config = dict(
    num_hidden_layers=15,
    hidden_size=448,
    num_attention_heads=5,
    num_key_value_heads=1,
    head_dim=64,
    intermediate_size=1024,
    vocab_size=19874,
    hidden_act='swiglu',
    norm='rmsnorm',
    norm_place='pre',
    norm_eps=1e-05,
    positions='rope',
    rope_theta=1000000.0,
    rope_fraction=1.0,
    qk_norm=True,
    attn_scale=0.125,
    bias='none',
    tie_word_embeddings=False,
    parallel_block=False,
    init='uniform',
    init_std_qkv=0.0192,
    init_std_o=0.0,
    init_std_up=0.0192,
    init_std_down=0.0,
    optimizer='adam_atan2',
    learning_rate=0.000787,
    lr_mult_qkv=0.5,
    beta1=0.9,
    beta2=0.99,
    lr_head=0.00594,
    max_grad_norm=2.0,
    warmup_steps=404,
    schedule='wsd',
    decay_fraction=0.468,
    decay_shape='linear',
    final_lr_fraction=0.0,
    batch_tokens=[32768, 65536],
    max_seq_len=1024,
    doc_mask=True,
    train_tokens=701300000,
    max_steps=14340,
    dataset='wikipedia_en',
)
Each number is 500 + 25 x the weight over its row's rms, rounded and kept within 0 to 999. Layers, rows and columns count from 0. Numbers have three digits each. The size before them is the row's rms in percent of the matrix's.

# up: layer 3 MLP up, 1024x448, rms 0.0496, rows 149-215, columns 128-191
# down: layer 3 MLP down (transposed), 1024x448, rms 0.049, rows 149-215, columns 128-191
# gate: layer 3 MLP gate, 1024x448, rms 0.0496, rows 150-215, columns 128-191
up149 087:463494475516495486499502498446480473496493497479493431514463487532536504536483498510499504519502500480515496501474500547470492499520528492503478459510514489517504470524539485507478519484557514
down149 092:501510496490542528502517476460438526477518490523483517523482468527494516479524487467501515506493513497456492512508501499483499505488513527539517520528498513532485467520488526505508486518530521
gate150 109:479531509508510511537529521520520528513498512504524490516477500487487442494493522500498466482511493538478512500518510484537525502525478497495502512507452532494514527504532490453463480500527459
up150 099:489505489536531481494537470501500446531452516447480495493495468527506496528532566504485503476511502499505517473475486482515494451523496480532528487511491480538516503516524491485496505477510499
down150 103:519480536495469483451501497489487490512495493474466505470517504548510510492524501508503530489497506476519503457438487504478498531468510493518485492488535472507506501499457493557510505501490537
gate151 088:473501523530469473542475555481472461507536539464465503469505489528559525478526529505520482509512489502489463502490505487515481533506488471488472467531519556526496482496527517455502446490464480
up151 087:495530488487482516535495543447525510514536472510438487486479522458531534498492521505476509465498485503474491531511515485467478541488470460503507469514527533550460487505495460492487516503483449
down151 089:516512472494496537459494452544504519484468489510541516537501511470458458504486482479480513515479497496524533467502514514469490485480507524492538488484473461476521533509494470530475521551506510
gate152 125:504518532487531473485484476507539468482505508529504479500488524492498485446548519476519501487494519539470550502474518513516505457521497502466498488469539472490515481479482492469467530512492509
up152 121:496499503498468541477491494492483561515438522494477503463500507478496507526484506525458477513478508467453484497511504500445511507466539450497516492508473546487507555492547492493520483517550447
down152 119:477509495501492499459530486473502538486482466520522498471474506456494494510482483544539491494490486511478476481499532499469512526489480485462493492529492507476494518483529487502496483497514484
gate153 052:488540541508486516474483489507504507493469522476502538485513493522519527469482481534461541486532504508540469502515505498516493506457481456510495462511486447513501508498489492512553463511511488
up153 054:475529502520528480527490527492521518487478525494491456479498472518485466549459515409487471509524486508478477525516525458474493487490490513511507502489492517495509533511510459482532470510492507
down153 049:507533486494492507445485527512538485521545484506507459534485498531510498536488497478468489525518554486524495539536566473514536458477470502478543484504426499521499497508521491540487532489511469
gate154 087:461483505510540462470502471519474469532504494483515488501461492500511453513499553530514517505525499501511481490508501497519498459513509536515498462487471491458515491473520482510509497512471551
up154 080:538514512495478509512473503491490532509518493508545470493527526580454540509495503482478530486520491482478505483497449491481501505484470507463491536514495502450524568525533491529502481523468462
down154 083:516549510528478504488543486476514497512511489490510456529481481538478476497525560514485513500483503512492513480494477497488535485493493534490480515505493537449517514527518474529495483521489507
gate155 081:531481488471534561516487481517525506502486521568473532493476510496432462501513472460518508520526512482488547505495513496439508474497478509516523528510485474477509506482504483462490500469476489
up155 081:515472506547485534529510495515481535489511513537503518501469536481499540520519490478463488509530510479534482550509510469451518506498538521532498463480496471520522532490498495475520499497491493
down155 080:498515502531435502496489482527557506478500507473507498493474520496484514483472467511473514519527477479559493457459480497529545486488535544521500460482545456451483476474538497475494487490465525
gate156 118:508489530520480511479503497526525467476499566515536504520520502469480492491472489488502469462463538487467496478449475521478487540468516525456542555480558495498521509463515491459518484512478510
up156 111:469469486483510481534472494532438521530492498501521480493522507539516513492534536499535544500476535460465503507472512520491521509501497470493482522507515531529489512515517495513494483466512503
down156 114:482474493467492519509512464512484504468513509508505487509498507511541482502537494520538538500488505460486504476439488522494485508500480510480526487520515520522505507521525499512526476513511470
gate157 093:523515487479507513479471500506505551489478521506511496497524458515495486486498517471528476503465456502465512505513471525483474496475499463488473482508521522491471540489524515492482462498518501
up157 090:505518482481547494492479517488549449544520473523467486497483524505480499481518447550494533474492516559497486514502495527485499506508526521496494483540498438489527506470515495526503504475502513
down157 090:515538521474514515502537517450496500488508499538496472489491492516495493503496507515503498518459522502484513530509517506456492506509497480530491438544493475527543498509504500472505494501479528
gate158 122:491481524493471554492475496526505471494487535474506484444508498513524483494514533519537452526464516537544498496478521543482462465430474488470553481501505493515497470450441466525527509499452518
up158 150:473487553454486477500478513515524503475490520541514483484533498490486493493469499522543493454499531494458531494495517484451516516485540469467529512477472496463526507469498510539451500537530483
down158 131:483481520508458567495491502512495489504484542492504498440515502544531486503490506561532460511476519526534512493472506526486459462434470493463559470501496485515504497464445480553503499503460513
gate159 118:503528489471510508490498495500508490500531509528489466504504515508513465469443567476496510490488494466488499465469534525516529452532514455476482510494451521461504517483532488541500501536511540
up159 110:500499484507510483536540502455553462509516468471484499513464521507516495542489477514464478512487492482485504517500477530487482512515501501465485462514538490514516512523529502428503516505520524
down159 116:499457503484508496524519513490510482488474481451518503510482485513498539521538449452497485490499532534512521553534474484489482562469520529500503458520561502544480485522480534429465508481497483
gate160 045:533449505492503495506521531495565511460511508486509483534499520480485514525495496580462467495525494508490503489495523491523495522526521472510493527531457517523483458495544506493459480486517493
up160 041:517502470517468477445509480472471515489522518544475540505528536485518505482484521480525475497501463501516533470490491493539472492511500519533529538487467490528466526522494513522532540470508493
down160 040:498459525460495521518495504519488482452486528542524517519495478508514527488486510524478491477531467512484506461510506468498491536488514538482520506483468503520513503476485493521507523524505501
gate161 139:496511499506507474525525475493518491491507488462478457478516499499543479499519528515469481442478490475532504494497506478486536512484541491488476466540493507518488480483503489512466508523505496
up161 122:530515517501501521493519474516528444498525529487531516576526512457490479462470493492478525527501510500505514458456500497530486475518499552492517496535526505516510488450469558511536516549448511
down161 116:486483502512482486509465497496490552494499487496462489447475496540547521511515482502487514490478499511475483513530496501469507541483524444490461490487462485512475518534520476514479479469542519
gate162 090:463515497481523505488499530485462440496544427509491504499501507507542508494504510504478490480519499490481547521540463492546506509456533503479507467492515492507498470513513545467513472450475488
up162 087:532496493490500524479504471544498531511482493507534505495502516482475519508518478486507487506500540499499488505519496492494534490482530523534553542544495498469515549510503517508483478508469482
down162 092:511522476471545507502434530509478479551484439473506502507518484507466512504522519539475488528496544483477477506489500490510437528496499428469539507542488492493497477509490493537488509497527496
gate163 108:531494515542501514483471516542502473445536461515538411502515499494491526515528501528502446515475553554482493521455476470527540478472482489456512486515547528472500505519517483512501494500473512
up163 104:541540500494480503490500505507503482495533461496474490538457526467492495504528495524438532532451492527471502479512504529527472477502504503493477468518519505525496482518517460509468545472500465
down163 107:470516503450515502480527516515508523530465528502488566529485510490512460476459510476470561487483458493501535483544551551495450524501531481519498527515488496562510490485495496506457495475501499
gate164 122:511491529448489532495513521455473496527501509511498492482562549516489507472486502494527529525507504510476534472494504487495510509488494482477538506527487467451505481520478471529493500502475492
up164 123:516504481492433537500488495498482512493507498475486496478476490552449502485540473495509457469512557490532514496493537555490464458455491519483535553559488468528496487465486508475502523477477505
down164 127:535485490483488522504484485532469480479510540490508500463488504542443503506519459517462483487489543511533510496457568519477509460465487516509567556571492470573485481494494483503514522475450510
gate165 124:542523470470535511507474482530527519496527507521517486498514446528478492514509495505514447532496510500488497456498501503466503485512469444475499519470505520479506517472480471532472546487525494
up165 122:490482506486504463517522517511507515454463503497540466508494491524530538526512492495476507484458493528501511459493518480508547489513509510491452510473544520539490495508519494424502481494525542
down165 122:536510517479475488504462509478515511534504524480514456495516517529488556495502504508482522534489495509493499494508543480494481499532509487475464479515502489525502472464495505431451505532489506
gate166 096:493516510476500483477490538517538508500500521564551463485517517485459495477478497488499511508507491554498502479514540480483510500461452492479494520492476470464528466475490494515514469491458495
up166 104:546524481509487527509433536500511514489504515505491545482474487505507528531508488499458493519556518514490500540520492460481522463482503507492470543535526499542484503511500502472526524488532520
down166 100:525497485509483539509414516515507513484527542486478546486488478528515501518515480507484518536550527490486487532523474442478516464486520505461471549527505524530477505523509506483507506479538525
gate167 111:505498498523492516506517487500537492490498441512488493505453521497493520468514510500488518509504498527452536497518476489503482426508475543507471458472516510505494498502543473507526525456514528
up167 110:477530482520551456517492506462451484497500498486510490513473487476483524492518552474481471497493483475542548511524529437494537530455498510469504528475505483486458505527493526517495490495480510
down167 110:510499506517500521491494488516518527504478523504533493519498504494501458520477493517496501539472514517476460505485480526503467493554516466526491467540472540534498520476483475452517485513505476
gate168 081:523482538485560522503498480476473502525485551527521523488529510524470489500488490523506485464486518483521496541483507467470532524469534539473556510505470503514532482494453515536514523510504483
up168 079:475499453494502494554449487473498524465496472485493529480494521519474526509472510469507445516479462464486519478518462484532493546460506506496514508509517549494483500499520493493494508499489511
down168 080:500509438549523449484470576511477519484494445493492483498461498452468521518479488499509457477489441457487464473511515506502484498458473500543494475535532487495514455497517443510499484494504522
gate169 110:471479474498479512493465504522500465487506477557538494527479520471470525511524462533530502486477555482513515498439493503515458460533549497476506509478504508522477520465477529461495501517495489
up169 112:576464476470514538473507520477494465475524520473459518476492448517488526477538477532512509509533450446486509523479476475565503516474499466478509493520524500496515482509500526501478509491450494
down169 114:507500469479543519494501529473475483514501494494447517474503463477470553518553445523528501483546473457478546504465470498547515493466511516480554496537506477472522471538497530520505499526452477
gate170 121:466481509473516494488479525526477505519481493480536477498517525454460499500461511502520521507500493500488520510499511504486540488488547496457527485483462520489544498490484527519498541495486508
up170 114:497584515517510493487518492456497503500546502458481508490541507483500459453495531517494525537509529509516464531493481469523473531517552509457502424517494518498516502504485536501511506519487528
down170 119:502584515508519500509508456483510519483557514463470547517506481513519485460500519482474473500501557484534497505508488488554483539528518523468482472503519477524508516498501515513495472509508531
gate171 118:507474513489520497516521502529534518495513496555542503463498498478480522482507470558475469476455483448471483476451477494484500524499480534490509506523551493454544530469482526479476529499515470
up171 114:494522504445450539498460475518486522472533512490468489481482503514467507465450458507505525508498499491490498434500505533504508471523527490519513501470504511513483521470488520526482479512504495
down171 114:518503544502499504491544475519516525548532495518524484450470492512452521505484487509476482483462447448473462485451498467499517513499450540524523500529533498468541483482456527488493497509505496
gate172 112:509490487490518507496481516516475464480491526527526503535513477513470479491455485509480517503496527507481515486468489471526519546466514487488460490475531525539485500491508540501506474493450469
up172 111:520498499474503515530494498519514501502503523466480472549485404472447477497500508522492492559522507498527482478486488486533515515465482520500485508533531511467500542491532477556546464457516531
down172 113:521499495466519509545501520507483489508516474467482492508506447480517495498488479504520493513507511499516471505479485480535487497474499519518516514536521488494495518499545501554472476463511520
gate173 077:456477497533536466531517491500490512491467490489481441507475512493532488505525479508496488547497484465481487496514514478504477497539457525518504487513466531508539501492511469475466475456519489
up173 076:484493531496516502503491452499478506476501491495512543511503478451490496509486532485485492531460532474506474521461494481496438485502543513489487471522504516509514493528516508480496470526553475
down173 076:534524460446508489506527509517509485527484548485541535491455523508512464524471503489506523505507504515494478507493494498495534522514527489463465500517529469532500495447514542485470554491478533
gate174 052:519490524516517477486509489519514531482495488495509523472464488470480464475485525403454521553510516522509495507522465445500498510500514499507495504471472533507476472485525487501563505540507485
up174 049:458520485521493489516489511521500462502533499504481472528536477541494490536504514530504509525489477473491468485518504505476501485521513534506507476521481488453508506521496454505581518514516493
down174 048:528472530472492556476453489502506488465512498500499501477508506504530506510467495491490499497510490483459490526530491497500488479508478524505487504483499499471494502541553518551510503508490502
gate175 104:466501479514443519496531505459511521493510488506491560485479532469464582447495492491471502500481496520480510514522475503469451496505487497512518465547462503474462506540502497534505516519502501
up175 104:515511503495469542500480463555489504482498458500519519501513459464454493470528481483499465518511531523518447537445547490524523442495529489477510481550494464493503482504488522528511576553518492
down175 103:489490482508501487506503529467498508522513544513499465496515565504526514512482483516495512490495460485511544483543400520484481547497466504498502510459492514500476507495510465492514450445493525
gate176 118:521524499492462536464453518476525516510541528547526517483518499527487467495522499488516429530526513462493530481518500480518500470454497496508555546485493495427465509486466476545481493553492449
up176 122:427476473524510508538532513499476490491507491512477516509494452495484529518474514495520534491518515494513538553456500491489486477518532505497519496455501520499506447538485496514495464536523539
down176 121:468492485504532494492541526483493497524517482496486537474471504501508504507514527472510540450522506484497498548466499506501510475546524512530539551479503517529502487481489488488486494499516516
gate177 112:490481509501492525500512486522512500523512497495518474526494482508494430445500497512476533513504541516510500512407477482514499511513508459474515461493501520514492498451512520548490481484531514
up177 097:512496529573498510505523480490530509476546483479494529518484491539518487531495500507514516456471494474500509522457496496495477525504495507485512464492528503512463515486493527515526492473528511
down177 103:524507526516508462491506504452500520467501522506478483501490505509529516548476493474526457468509453480476476493555511484473456508464506528507497531517503450505485506563498493461498480497449487
gate178 039:502529552480498506508509484485555523537466483464515493498484517521541523478494504472506506496476465523489491504531477501523511463522494465472507456557478495497509538510514483495472508507476507
up178 038:520484496463500489476492554502483511532529533506492502504509526517490499530464488471473463559518471490542523512541513539512520499525489546498510505524501461479521473485489502496520484486484494
down178 035:530518500481482506475512543511511477503478511516539523515549532535478480489506511511502441525457442498488502505490469515498550466515471499478515478521478492508493513499508496518451479511494481
gate179 101:507474517496506469540497552497523494507518530535514470532514502508452491506500465494541529499503498448514495476457528480512461481541540487487513513472472497492525478481512503555483521509487538
up179 096:506506493489490509512467506506473559472497530493526498517520496476475519508547485481519484553502530467472495471487510495508481491527525492470531512526524472513512512503495546564492472507504493
down179 096:499488483484503528473455546472504550482510498506558491479510471503475471467546499501530522509478480493453511442534493510504488534457539522501470494507490460493521487506493520525499500500520525
gate180 049:542497486510492489498523505535498465486505518455499495500490455521513506541516541492501512496497499522504505476459494488576514519520509486495530484519480510532492526488479505504491488512515526
up180 047:497481463491498503474486527501480519502470485524492500519465484486504513459463510549506495504501528505528536491504507505448513540513480521482514496519479450493521531488525492514530437518498447
down180 045:477517465480513513483502500502503457508499436458435502482497514506499491540487507491510486485477536484472509467496516472523530492503502456516495492499476477507478487507526491484476484495483468
gate181 101:467507481514491520476480481507521489484459509542503511541493526493500488503484470487501491487509518512517464517439478531509516490480520510477492516505487507485503460492528507488527486499491538
up181 096:497433503500476538485497440495502473528458524531461473520506469521499470538524497486473493557499515472532504500481470504521480486487536527509519465496503496517490504493538503513550446474447512
down181 100:515466514496462543485518481515492487524513519489471444477508494503527492504527504482459497520519496482553500492517481500507447514499492506549508463515542466534442492481505517516525458480458501
gate182 108:484483475504546524497509523478478481530544499536507487513451510528494475480515521525521477439529528494475501507452531506524469491478494521490528475509506474485485483509527456410472501503493512
up182 107:507526496502507482493498479479518541474445490517518538477487492474512465481500525522469529494489525543512483488471504502503515483498529472469492516485503516541486500475453477510494458464462519
down182 108:496496489517531503472498490460479505509533499482500501516488519514494533497517519459533444484526529531518525508544533518492465496482494488474513486498523511529503461489510498457507501542559488
gate183 055:491481535489464458491494529493500505498519481516521492486499511521524488549479489503509475499469461549482508518497485457540481508510491476518507475500479495495470490464513500484529531499555544
up183 053:543514478482457485500487487542512513471506504493501499473502471520503503534534458468499507473466473521489499551533516531485494492513513508491483531499494523510509424475491519493466487501513483
down183 049:532499478538503515553548509537535503451515526499523522458530482464524480483489478502513468500509480492513515509527487551495517537480458514520483500492520512482494521505474496543501525519470479
gate184 033:527495509492490510515546470498511527518502515498488477494492491474501532467487514543471493523501482478494507484475488541491475444461504455483451519501497512480499532526511498533532472488466472
up184 031:521524463539520533497499502508491497474518498521571494512514505502460504457446522442492514479477503538552470473485501509512452506528493483465514538492456520521512490514496507531461506532513472
down184 030:495497502503493490524490484531502503477448449500476503493487492531487493517508521503475498480491483503491500531501489533482474482501531510499455510535527475470519500527474499498481487554508472
gate185 125:527479515471496541522498503524567519496507539525504478447482461498466499517516520486484484513516529484469490542474501517505542492482499512457563519534493477509490499499489494492503481517497511
up185 127:488519542460511513451485508485473478524482494506519464484492504532501555516451532503507519455477468522520529513518497498498468476510526503495492514525515484462485473471489517517519440482507427
down185 124:511480508506513509551546519513544509511494492538501476474479449498476515540528518487507476507539504497470489559489510507514548466502494502488516507495513467513491490491498462475487494482531518
gate186 115:501508527477505455508477511539483518433468486506499455526504501507501468460488542525551499503501530547519495492479538463518525452499518484451501498473446479509541530457489478540476460501504483
up186 142:486508486533487527454482502523474504516485492503467477529551426508522552496491467491541521497501494519467479487505543462507476467484499515510531511477484433494509493499506477501515535508489511
down186 155:472515463534492504466495493520473496503504492498471482517551409524529541509480457517528532516505485521477473499519552474483479483491499509506513515466484447495506499488509478502512517506502512
gate187 152:475529500475456499461508550506553521461509506526527486463478497537516544535465520490523498515459470511483470508489542485499511531506515503469520513485512431497521457504521491505505508515513511
up187 144:496530476492492495486523525504552436471492513487496501494409486496528505492528482521476516528500476537517510495501517500496486504505478460497472446507533486490478503477488461465512538514519559
down187 144:478519478485460506493469504522529425498463507525523475480406492462456509479528504526494477526549461484508515471512509505519491486508500498550491451512519501463521471486479471492528553524514562
gate188 120:481472546483511506485441514486522517521538532466523498502511498467498488497480468518505512539495539500500498504473509497479493514482528484452537529498513499487493463467496516520516488556502504
up188 124:483517485447464506494448490561466476549477513519490506504486480532472466505542503510546535457470469466492515486480539521488526452509499500513522503476452524525515456531505492486472581489501498
down188 122:451470488482497521500508489587507468516481509501447518492492501501502489472521481471536531431477504446469535496476503503521521459525505499488533517468506486525511492533517486513509522453494533
gate189 113:531486524482517501520538532506485496489498505512487500495512505514469540484481525527520502514499536510486506470514508481483518475468494481510557489506487502447530505468519476537519496509463469
up189 123:516565516507480491540472543501520498442498501490465480497484525486485478527496502503482491493562489480477450504500524496495493536550500493497551489508522500537467491480454558497502460520531460
down189 129:519555549480480486517470545508520525453499501491485499502474518479477482498485522492502478486545488459483448505507492486495522526542504502499540474501515505565459513477511565500497484518526447
gate190 060:504445544526517481493475508505550507542481520493489499482522513494497512501496495520518516537483484504463507506472453468516487545454500522479512477493498480511484521518482500538500525519540516
up190 060:539506494489508513490487504489470496490529515527461491457516508481479486512600519534520462519476495479455491528508522496525494496496479514489503516498514483492518488520502477484495470498499504
down190 058:545477502469518516513493478476500492500490489541501491484509554482504481439523478521519451478417498470498479511453468483468465508488522523482497476494500495477526504538494507515475518487518518
gate191 067:484509523495486462516494532495481512463500501539487512483525514519481516474469490520507515517491500554520446491516512443444518535497487494519456506511507496467483452508484517486499465476495500
up191 070:474502510499461539490475495502497495455507486448481445474451491523463533545518530519486513499501510497512498474500435488549495449506484501527485510482459532502507493542504553525457469480522485
down191 065:510496469518466515492477481513512500480503461435486468493434481494478486540479504483511534482516484494479503502498406491537503467481464534521501494456476547482511498545507499512459515474566491
gate192 124:535510510495485496471499493486462488551471453489464544528486530501508553494516484523489549452472466528495520482514506511480485526483501548546492511467490448473504492528502481495476502482450497
up192 116:485500481494486489464504486458485474522467413507495573518480570496500523488559477513476511458503490517504512496474519490512496490529513523513505536479503479490521476523484466483496518478469508
down192 109:543495500502531512488496496522464489466487523473515439489532493494502461482499483479501488503509560500505510449465482503515508527480480501465506532473516536484493517511499477516509494522511485
gate193 083:500504473502533506481512531487484458478494436481534486521462444470499457445542495501520503529514522496506458477470542521499494486507503494510528517471516498518466461482536478486490500469516480
up193 085:503455490494505502490516501478495514465513510505531475535484508479510519503486465473508491506528522489512513489468533485539467477502497505501537521500512478488498510526520504519504513483428494
down193 085:473479485507502489489531511543515444495492501487489513494479503498501502482523489544503508474491482476495431500490492522506474513471505461527532531499484480534514458508493479483530480477554501
gate194 117:464519486534496530494551490492507488526488454491518530479486489449505502498506518476467488515478448521507461552525499506458477488492460481510515442557487492476506489504501510524503532526480514
up194 116:488550524501548493485519499500471486466501487472472495493539522509511463529512505501512571512503468528460475529507515460478488527505460492492491482521480497443470478507517557510493476461477544
down194 117:491448512487459520509475505518511495517500522533540518523471481495493551473487505498473416476507510474536526429480499536496512470506510508497520520501525533533534518477474468503500526541505469
gate195 109:465530514494494501538496471449467520463453487475493485462495519527499492508457493483518510503493539520504492488481479539501514511471478448510513463488481524488518529519495542525481446519448530
up195 106:547489515492500496491553493443486498483490523490541511508496500482478503514491520494494484499500491493498507494471529479477519533471490499480519483465488506494457532502464494522526430537508473
down195 105:493482465524483515502501493499506469491485490509520473486485468517530493485474514500527492509484484505479531486483541531480487473508476460498510499505490539468488532560541535491488504484487491
gate196 079:513513480496467525566501490553489538452497521528522504498498517491471493466421539493527516537505541509494486477499522482445520462484442506495497527528475523486518491489507516483477534501500496
up196 083:501537564497528507462546509535501492524551497561486536519518472513455515537500487478463561453539488508452513511479470511533495511522473475492470518446481507464499470518492497504440494484514529
down196 079:513546553508539522451526548538506496484530488549480495528501491512444523515511520488491568477522481516452523517477457505520512497550489493475473488442477504456511460535482514461496499498502548
gate197 102:476518484507497530456542539522466471497511478518490532503460486495527541531519478514510517459532520539510499492499525472480497524544472526489492494466501465497533484497513526490502512516493479
up197 083:505492543461513515506498508532521492518490537506458550477475474524532533512499506527495468474484479500541522518492513513470475510525482569522513457486509484478497521504528523513510491525486503
down197 091:524448521442528505529468473533551515498457517501522498484487479517505479463463508504491488491472476466514529505503472527513450512464500498515505455522525514490497506525516523526466526495500507
gate198 116:506514529474523503466506499550523541475515513525501467528537524483475485475468494490491500518511517475492541491472514500499515516482525490437538511505453464477513494445484467512534472520475490
up198 132:525462500443526468534523527496491507487505466478513496504482516546466532465490513494507548441479475510470525492457482497507529541514498485494489491489475499520522470496554556523484482492474492
down198 137:542449488459542459542524520474488521491511443475523501507504501517477528503492541469518549460491471520471524502426485503511528569516533476486497504488482508521513476498538546495492478496466469
gate199 068:500496484439551525536443508537471494490484502523470454514515552491481523487489526440506538513469482525473493532487496498489493530467482513464545504496530520463524509488518494501469483511488503
up199 060:501489535539481486536491492518459521549506536473503535502513473512492477531517504508501500518528512493472466514487506458470517502494487506494523531504487503490498494498533513528460480498502493
down199 061:531478485497492513531470509500468524502477530473515461525492484512505508531515528451505510485496468518458467513486544499471540484492458491471553497492524524499527499499516492508483515533499465
gate200 105:525527454496486492507508477515510464504448502516499464498478502466497465495508523510434481493446457489531461498492502495522494497501531525475493491515527496535556563520484546453462493487520516
up200 109:492476503529490467524503517476481507507518494477449541496504505511520499497497499494513473473538518533504534492529538523458502547507468489533540479526484488478439508502502450496523479485503472
down200 109:490477504515523511452514502535469517503531508486529485527520492501473511484480471516587527507509535482494522525465498459531539504483464475531462518471495512511487440554530510530528497520505506
gate201 126:492496522522503455559471481511466499478525531522494476537503461515515493495505522524545504510489495496493471519504468504484516479496494472477480448498463485513513520498512493488479533488529457
up201 119:503465477525489514456540543487532460542494478515507494536536544529442508486508484493473500484495488497477487515473551505522485509491510514530534485537495459485487478492461487511533459503473547
down201 120:487505432544471509533500507511502509492525425497491511507486498499531502532511519520519480513484493477465496544518505497491528497546489516514511499477501513489486505494509466508455463467494508
gate202 042:521528485500494512525487511494458477485510517500494490487489477485501476495492485406482522484471494499498520521487471507486527518468480473505475501505475509499507472492496478480505521510531516
up202 039:469486484494502497509456496508499523525525528485512451493514511522527473489530463557541438495490466493449513502493548494502505528487496513492503521513499442528492501507499513482575444518462461
down202 038:535501492482513509523494477545510531472517504504503493491532511485516480521509471531528485513504486493514519502506480523491522497550517492480462452481465512487528526483486459525486525469509516
gate203 073:523536482501528478492553481512484501539497513470526516498491485531496491538477533518481512412487524518510508521520475471545489537510504485496552458483493462547496513467473515473493476502511541
up203 076:489525513529518516460487531484529485535540513483451468494499512518507523495468523462511503482536506479504497493492506500510511468524493474509452478449514459509472499474474519528508526487519493
down203 073:450471482476494485521479469478483490482454467527527490484451511480515519516524438500448464493479466505520522489489490495493486520463504483514507519476495507487476461473542490454521493486507504
gate204 113:528487526443542483506469528514523493505475490525484459490469535506500509485486523481502470493554472485529561506536491439500543456470496535476526504492533493440561499445515468464455514532536464
up204 116:488498526494491483486472532520503532476533503505476511481484559517541490515509495485506436476529492464481519528533521489526468552478492513511501527533523456498482548497474469476502498528489465
down204 117:485460533487480524485455501532499489474528504462500516505512544510554482490513482517466474459478520462463511520517536533478478499534498519535493543532484473542479515530505478487473492486461506
gate205 119:491543488480481471529523514509516499463490527543482443509513521514525530544490489518450499500479500439482508502463510502492465488521485520497556481486499500489458484487445546499492477535482515
up205 131:534547482523462487502496471499527476530550491484489491487450517483544508531524517525453499508489487515508500501497478508509459493513478514520492507519503519531497487516474517461525505496521538
down205 125:509453489522514533496490492478507472523514467454530539475489491489490474462511506501525507518520502557491479495542496505501510517504524477493444521504496511490533514514527459492507499468500502
gate206 030:532465480521534532497498473476521521504481498550449520477485531481495514515450473332478494466517488486464495524453482485505498493503488498472464506502516527478515520494541542512523465518486462
up206 030:492521458503493540500511484497457502445468491527519462517525479531488497492463515518517470500487538528539488546525498496500505513477558522512499498502492448521523465516480511469467491501473476
down206 028:512505474464513499478462507501481505494465487478472500498524525503528527506479488481517484478480461484491528443518472482557481503491480507508494503468460473484538499457517491537505484466523508
gate207 115:484510512530516503526500456499487478438531500489503489512474491552463532506483461506505493480515508523464475485472507511462502486483494529495475512514466505505506530495516522473509502501524497
up207 106:481421463508512507466524498519508491528459429497531474502514488529507506459525484509502485519503485507544493509525553501521488504540482455536483461499501501550510481517469454528534488481491494
down207 110:473528502490480474523520509471474505512481527513488554470510517475498514497436514492516437505484509481499500533508479519504486473465525510490485510521502517481473523490538510501512503489558457
gate208 038:535510524483498522525494540544496544510515512493531483481514530547523541488458543429529478483514508471503498485503513513482498481517512476514471504451503561499481537517507513500531468504479495
up208 036:500508544508474512454502540511492520502538506477524530517489487536472477547475487535535510526543529489509492510510477476501535513509512488538511490459520507502509504463493524519521492492519520
down208 033:517517500498503504439500500501503511524521539467510475508521498526475502534496512507510448500515522521479535482499475474480537478487482503507540586502485515537471490512482501550550508496475508
gate209 054:493526478524519496469505468443514512530490503508518528468512501533513532488576468463462496532524504497502505483513525484473498479532494483510500488507451512469481525458483453506452505520471539
up209 052:482522509491410506516460531503549488485514465485489469493504486510486521510482482459472493549499491489453488504519481517486528520459489463502454493499498515493494537492534498491422542477501512
down209 052:523494538491461479522487510477458478487540505465495500497482491506565509485490503506461505545512517504483532477477499529565484498519478508508488497518530552543494463460504486539506496525475514
gate210 082:481504480496487468496537482511516390510511500511524511503483477485480480482506512455498474464478489528464509493503531506482496474503513559500494482479475474482523490489486505462495516495502481
up210 079:488471508512517500464493504484529545513472525519476518512477501506509472552523456487475552461505485487483492533488443503468460500459504472488519516489517543517523548497499491528509479526494512
down210 080:495524492546461499481509500487499427530486529540510504460444526515473497488491493491503501457504497512535465497474480494495511505492515473501501502491494437491482526508483500493505529507490532
gate211 091:509460518486522517538477502534462470533517555509489525483509473444463504483500519552506509488529493435497528512495496493484516486487553488475550556453504489482488531512520484520486533502482503
up211 098:480525499498561503486507475492464504512489556499513506504494497544500521489489516489521524522537516464463494480488492489485496512487499526522485529535482491472513504511503467547499526503499557
down211 096:520550495462516497535521469452426526479469525513539493536494532564497516512526525519527499501539520491494517518514530467472516488447492517460467525529468504454530502472494474503488495523485577
gate212 074:492516505485509473448482519540520477482512480500546495493516511502514458497481530575520468524507501517547418474490499478492509498518498460485448459507517496513525469504458521500495510493540455
up212 075:520473510503498468483531514539457470500496449487523473551481496503495455492475525442467503451484525525459490547483513514503513519494484545485472507531508483508540453480510501482472476493524502
down212 076:541481514511483531540501535535467543519489476471492557486534485505484487513509509500464524530498522560471505511460523495474506490528529577508531507505482533459519471491494510487485484496489533
gate213 091:538519497469504495478517484513555518446477456514496500470461518524512422521498527484510467520497550523535480487484496521528513493505502540459482503536481518506466494449488491508525504489501499
up213 085:494508460483510504457524475473500501512500496480504499455462517530493505495517544494478570527506488482477474505481501457501491507512468450494519454484503495498515509525539437483490517516487493
down213 088:453560498525519488485466526516477492521487488513481496533455494557486508525508525505525499482509555494463534514503510505521498457418525495501514520505532505465508503497457522454489482507557459
gate214 049:509514484478524474509519474470473494541533568531504534520516500509470492464504433455524523493565505479483464485554503516471508475502525495531546531484482444525467502485496478489480520499461455
up214 046:478547480523480526471530488499521514524488512472480517471549515492490509504527525498503518526499490572496493520480458505479502497497488525484518479512519498512486535515503527521540499469511518
down214 047:500536535529497459474565509515494499538546504464492551487519490470535482484500515523479491478512497490454500505499527521411520519502499511512520514523482495541521493486500523487465515512456461
gate215 138:505492509467526519492433489532488511480485493476502506504525501523513491425441486499501480524482517489518471536525462480520503528488521508470498481489523511520491504503465466522518506504495435
up215 144:525545503516461489506481512523508505485478505468513524546544525494484497490489471493502456509481506481498495498479486490518442522469490522509492472478465521498456539498435492468519436541471451
down215 135:492523487511437485496491535523523510494453510452508525539514508497469509473515489490496483504486510477486508463494546494470485440497455527523464467482469532503492521473473502472498488541477498